Each number is 500 + 50 x the weight over its row's rms, rounded and kept within 0 to 999. Layers, rows and columns count from 0. Numbers have three digits each. The size before them is the row's rms in percent of the matrix's.

# down: layer 6 MLP down (transposed), 256x64, rms 0.0879, rows 159-242, columns 0-31
# up: layer 6 MLP up, 256x64, rms 0.0882, rows 160-243, columns 0-31
down159 083:527486454493464467446512576513524491472413539546446519547544512506451560545540518557398473521468
up160 090:581422471558452443573472480579587445501478576536438482487601509562485545468531494445550483457473
down160 091:440561516451529481423570460525413571477480519469551534409491537459600456522480586535484517512565
up161 100:432394485445467557429492536549491412457496560487511464371568430517432513509540517542423536422444
down161 078:484625580568506500455454488461502437541502499432457593506408522599577594499545494466520468512511
up162 102:569477590567557514439590543542415570535556549557414469488608467517494478539574533473436461443499
down162 097:512429505484492454537470488429626540597419536475615536490441516462506539465486543447480505530494
up163 108:440509528603465527524551594442532453454595543422515493550576547517503425465429529541440448487517
down163 110:522441452551558504461506555561494460539529489544542514476541435491622402574453545543480502461564
up164 118:456445464449530465405465435549491427421418547478520469431557435437490466461447485522421517477511
down164 107:438346570471473439471470444576545538470467568502435443452398460516465520516468477500551566497477
up165 085:481525511514576455460613502457494468501442429500537517475559490428538476539550423460442516464538
down165 068:519554506446506468565476573506526528519502586458437453545551527626445498578480500570567487518506
up166 085:537551461544513558545439488511517448491478477467448459479631627566481523502527503550467413518464
down166 095:505490507468484544484494573474567472508535496524490416444584443453534457489431506610541580530472
up167 085:456497525529568524608536522548506566424515551542466503500565503563472518524505552455489447529486
down167 085:575491594389451481504486453533518550524571431512546576505507359507567555495508528566540522536510
up168 087:530564417573464609455554551485533493462601526415471520523527426447519427515534574519457497467521
down168 080:426556502513493517452539556420484550505485489528430459434573365475512458494520548560551478539424
up169 113:434421372538518509515451427574582579499547479467444509476541562516497497486473496451496486492489
down169 113:518503394452462570469427500445455531471454456487394534618416448553401529550468506529403503492517
up170 098:552594458405564453493424404429548535452552470416416517453448479524523474469533565460476475511569
down170 100:552518534513513467555475426527509545519515452506514595481427492551490466484550487394459450471482
up171 096:459457503563486461476556552416502484562468478456442477558502551510406470521480441538501577501508
down171 092:601486509486459515388501504522558529484536437451587490477600436521628461489421548511509584522455
up172 096:534519532463452617442536390444432503473508454419428557485477518489530439494572536517491362428469
down172 071:483541470518589452511512545494599442501452573533469494519552501550436503550445443477452588560590
up173 092:566481427520444451512532521401463583584553456456439461484435562556551530429508609505500437569520
down173 080:434577583478547441472507508503526575419433526512517577594525404423428471552461525473458363506469
up174 091:471488577506506471520507458438416564473503549510498542471468506513489517489372479481542503432536
down174 097:517439528487458470464567527505539473485521564454583496504458413554462451551528497498511521564466
up175 103:510532446561494502489547522448468602466495403389475513434489523535462416516393527380495518513452
down175 092:517499435424486427483513474490508378437456576475517487464551563510567557511558479515511570467518
up176 082:464546527515546553497523560544481470457544523506470559497589455552603479587615517462410501533561
down176 083:471478461417498458526455463546518513462542458480440577518505432512392565536453471471548420437429
up177 103:471534487504412515494463479551542438424440460548515444456471522457510494427497479503488520385520
down177 096:503486495485499445410516496542603573441526486467534533494543487462477472592511425506396387529392
up178 104:508564526527538531539551489552511613505538490573413482575564585492387513425526539533465397445473
down178 110:479511479434484542512492414550549477522481469359410483522492516536497484526501573521461444446445
up179 100:525561512526540516455459488480433469493481500538534475524452502519631496496550576501494480537653
down179 084:524506554486491575530473518547538563498549514498574545459509486563442629484430406608428543429435
up180 102:504484549588521508487520537552513563452503580588492401481589512612513611594585522499439510574567
down180 107:544500473471460570520568502529458470599520424437594563576398525469476505476491590480556517464536
up181 121:510457482508575455538503516541575532491528468456531518525498452454463568480425430444534521539561
down181 090:373420519519551428444470525477490571495560487528489472459526455462556548457444511516554424534533
up182 115:443500504516463539480535445610505496431460509537509380382494481540411524570514456526443446473500
down182 110:485554471462554490468484527518460564493583508538526517454421428426529486490493531552465508401562
up183 091:503505438535552427549559479419375498480461511438479476441491449528469471483534469532578560523520
down183 082:514558493448470505472493636561498460513491472532489436470562536400464427508464525601548522540430
up184 103:586570470508500459484457495522506476484504519518427527522471651590445440494470537559507478463515
down184 121:595531461565454562559515462545443462479491425526502449522464465474533562498463403426529456444531
up185 095:485481518580503528509487540522603585482452457443485462497483630551545551416562481515496462441493
down185 102:458544531506525515505487537505532437486476538539559517512611524460565457449483454561472543583440
up186 092:478499457493498388400515576506517443467457526350390490523461529488531468451535555450511527534497
down186 114:478534535493499542593477504457485495557552508522586518499451497523486554624460472551568468458559
up187 098:543522495538544501531512537432414574530590572454406379486463551524508508489419570561491494510619
down187 098:441548554534556595515471435456563575562489535450549583543587486475506487479502530415503524497478
up188 089:455532491486586512538484476498484513450469605447493541469527507503578512483557454570532507455531
down188 105:589374445508441525606440435491504508494452588473597481536397445478469527492538475540462495531572
up189 091:517521449472521598483500478526562435534428488438469485412454519574516558470462435431548438485511
down189 074:488495395594554453514463537544535506524499511537458466520614550468498452491525495529608495492489
up190 104:444552513472460505490525569553498513366483526470461444583424568526481484457586514493453538486533
down190 121:454412537527527571470518538485441560414484588452429548450467525538435478493632433478491473506468
up191 102:521545585478466528460514545524459416445503495495423478492599445518536481528533527507397468439486
down191 126:571473483492466592467488509511450486492462490521525422391539528533543529421495472574500510608472
up192 113:527505426429509473459533471470495438549426459501438532457523416538371453453526453444432508463538
down192 112:538529452526511405529500534536418442539469579472498567515537534619482480539473618508518554430606
up193 119:483409503456510405477512550504582477452494410419420488495485501484470413355430503445468563490429
down193 109:465493519503392500574560534429469458501404502557511515422580508460388494489524519489493468473407
up194 110:523608520484523576511550621546515567558434551601491451524620524592472491525474466573412495505508
down194 126:479517518544467437441517456598441464504535546443505467483416520632426594471557459524480535459516
up195 098:535518520476486554474530490522524422457546547471455483456517486574518561460543582610494511480509
down195 109:465530521502583586462538475429454495571551578429441421487546448527566440483541638449477525545510
up196 104:437533524565605574442501468497551502573498533466519466510521436500543520448545516524425553450573
down196 105:486599517487594618561493511497492464527529444501473526520523490503516540469571440429466539460552
up197 088:555561515507598585490547558473558488498501536489477594560523538577423570552507534534520441561579
down197 082:506508478513484482544473596562611467441567480541542486507552492434537474411507478609569560517511
up198 097:489431494459487461467463555536497571448477610470565499533511490455446546537587535484468487440444
down198 079:488567465511523412537512402438560402526458430550387445407480450574520499536428487527513533536577
up199 093:582459465613527536516521341459528465460491492582463531533594435560428528518546511482439507490556
down199 080:421497518437392452451563595463525458537506541468470504501428490462535418522446414558496434517460
up200 100:506541494433428482488549444474484476545518448532500397446486485573534465493491501597477451539565
down200 078:563524418527461520499515509441497422498511454488406527500533599524462457505489532557501435551465
up201 095:456496518502541508529532509462558519451500505476514399488576477441463464452489467438506451572431
down201 102:458458546512454589460457459538447499513501576520571504478475574511466586571518446585509545447589
up202 105:519504521501450453450487498505454579508439482381456422442540520437504459388487472497523487497436
down202 118:607472477533513551507548466433523483491496529594505604567420474433507457504528534405452521570470
up203 121:563525561487495561530555500476493493521421529489456472440624600523455582509565525490505429448517
down203 107:547488460525473550554496516601470526491523531554440475606461483559517505443456432567487448441537
up204 109:499485534580436544431530465504456543418596534529428524468562519543445544539469425526509399434581
down204 110:598463637615468457554456481496472508395494414489508568541473559469499562438540495473491438385556
up205 107:533499481606574556594572489470586577541453633484541498519517544503517530519588486503542489508533
down205 085:463429513486495488444456548464418528454538356462404544500450414444543472487415478478456434421518
up206 090:357499466464560506491477482522599583493532519438501471486522431471518502518493465500505472516349
down206 091:541464435430477533438502492449522440536527487496516499427557528485481478462508509464472555592506
up207 106:423534554511494499407491479532489387463544413489550442487564517438605530488478525593460514513526
down207 102:458447605498532550452481360491498505595467524547525480500478512517483544571427468442486473535547
up208 112:480437521568512506444465481542479518436477444522436531557505508527559487495427545509428498448514
down208 107:523498475536455561578529444468411417476440444419454525405454471520414575476582463440453468475449
up209 117:461499527532468464468496569415575565469529449464530503454568510573574529492520559484515465467530
down209 114:532416536541567528463569454560458544486557548562486427375483479580486601462468531504503553481491
up210 105:512434490426448468468507518486445512384498497364486485438504535549512455475431455595561511512427
down210 113:436437510467449497501482559429524520580543526539591541508597433441410541496473527560573419472530
up211 102:461507539526462531472560414534519516445440527566444466592465528515411501567498603486510513522555
down211 115:368471538440501532484518440442559535519404402539520451531467547484543488490475529450515490499485
up212 108:474571388469473503543495518425437483498465540440523573555442478497450531457544431427509370559507
down212 094:481456523474485531474527483455490499416496424477482434492432498547534488472460604520535633481570
up213 124:514526617572516524482518480573493485520565471471414531475496602538557628549573486476511528525475
down213 094:499550600503467546509469510475513431516530525498547458468432458513476549470495514437472508445613
up214 090:517566434393521479486544457472458447452492476487515436499545433415513528510395530420451407455450
down214 082:462458440571472498431518564508493529500460534512491502449570495400487446523510519514561493524429
up215 095:472402460471414560521460451522456469493524485527407471606499530559536472422440483455542456496614
down215 092:501455439491496571423494543524506516428482530525468453411552444536469482545505532602490463496424
up216 112:543578440499493466531448564450530613509540501444508511480521546572448419470539442563455475498460
down216 135:452522535478485493403452527465479471501457553515542491484509484591511626461525599492517521500399
up217 094:500545477450554498607493563402501509578462506575439464462428511547472428520479478455522429525495
down217 121:569536423593493560572586496525485486571517470495491622514504518485432633475511458490479505450494
up218 100:543552498493545483404473491556557568544575489527525521534537528484519437502441564611526515495537
down218 072:459593430472550453569430447470586503442487562448429497468544489513437562457507473490466485533499
up219 100:484493546520439486490459491451586453532506480465491472455560526484508494386527511447539522508549
down219 110:458489522579503513489489558450461425454491542413504542510532444530583423603541472532429504485391
up220 092:546445399420442500417522479519511492458454479491410538584445586535522548514476561439520435521576
down220 098:486520611447589489560499472553484516516551530468518517414489412469546435364538503492471549492511
up221 083:482482476525397560557463459463488591382488500466487475532557506464450503572481466434529489413497
down221 078:475489558545533496429516539516561521450475548538473539429567399467488466526433569484597439524489
up222 100:513519403514466508566530490458439534405479554449464526514471530554452541524521444483508361466489
down222 087:485397457531524490467495504570500562482533502566548420480539546525423581533459482449508595491565
up223 099:485545505460488480477507485498548522523461461471464455405501410572520417357570539386500507502482
down223 087:566562504546429543427461503488446561523547482548561438591577477443503440536393528504485460520419
up224 101:553575590463513557457577513569486449530448576517492496548585504384587551437507458496479505494447
down224 104:468473558403479497425492432471475497514487490449472526530542484540547552469430427413531392588489
up225 118:512465374511489501486462440423507482418522477426424544564484538445425563438536500503423492479535
down225 113:505567456410483553467551506481453490616445457515487590559506424546523493552495473511494532419554
up226 117:545517463513476454415453573530524459454537478515508490578445534565499501480433472543494469481525
down226 100:490493589553644458456481556555437548562491488484504503503542428412518489490438506477473440524469
up227 086:595481480558461513512527518537481530535519517552429438505514577483513485498535475476461491462485
down227 124:594464470546545386505491455510500499540470471528485435516522547488490513559601406483546507531516
up228 112:392397411527461466480447575501585445399432509436521521426532486522469457500383466488461546508459
down228 089:550445535465408536557451457475396460577531490486534547389438456427552533456606482542455431444457
up229 102:368490550473587503511418418454457505488500528481419426458544424532381455465576561532492472443579
down229 108:483419519501514511454439490511463499557543443511479514469439502502524611510566514477528426497521
up230 075:466543507437544559548528568506450474475543456507468507580561532543490547588481517455542471537576
down230 084:518542477474486483458536550502562441504463479451511523442420407426592465433470496541542591455525
up231 091:505453477516499609419580598485608503507445425485562484563537473560442478438382536485504527416505
down231 103:473582486475479494492546444498412473468550521480511575521407577511516452521516582506523529528555
up232 098:475507497472508563550480415538488501406547555452413483530500509584464528595399485486554454494565
down232 111:524548492572478502580515515442455424489467428499418556471483555516520542440555447456505418569531
up233 106:518514542471506456426398648461491563540505483527416504551508504454497437530482544511429496434590
down233 090:466439438495519543494501525497528501528507473476405410416488409566452527483405417501466557573563
up234 082:459461390562471574474568563532493532533512523539507409531506512624530463487508510481467569539517
down234 090:558583547519440484527454504541459559412504398422511586524503457434598556514482548539626419447482
up235 088:484426547621488473468504621532495536462544417443457515462512520509468624552477483422552509497533
down235 090:568588546523462532549412418434545498475500489510558596442509500428565577480494533551574508480528
up236 105:505505456545541466521493482536507574536625544509395485508591519505514478478549521408456512450553
down236 121:497516517520585459497615503445458492412488528548501484591463538452486457458456420467472487528536
up237 090:529426581515478480515532559468541414441523451476500394476569491514589548428479551412534458582473
down237 088:557529470528467566472542548501482463608436525530494514447455496452396482552554450524440550381470
up238 089:482433539491499470489544452383520507452480496577463461468520553515554506523431559463535455506443
down238 089:492481484439524547513436465508494403470513485466410555461456466369489437480506483596477471534497
up239 093:479541476464490463573568518480531507464500495497511541413467426527445499543375501517538526475577
down239 112:523539560516566599506502436494517496492547531472502538414452515479464569508501515456506529568530
up240 092:443502560534517482574553498596490527545479602500435566517532456530491491414518500518510578363492
down240 099:535469491485585484573536566457495470523509585451514463472494496359548438498583464552545545504493
up241 113:560476458568542489492455503494431460514534478526436418538537422461464487467522492422508484482544
down241 115:513423484552441481524554495471478500497580564539513425496481482504437693548534472455473509494535
up242 113:423444494547552550499528544512496519543532445525511502510523477533409512503448544564483419437593
down242 101:535514540548431473513479492493524547445448370505417589621494519469545481461507483535477551467512
up243 106:493522496549621532517522518431469549522543523465397493583585445434485506436424523435430470509463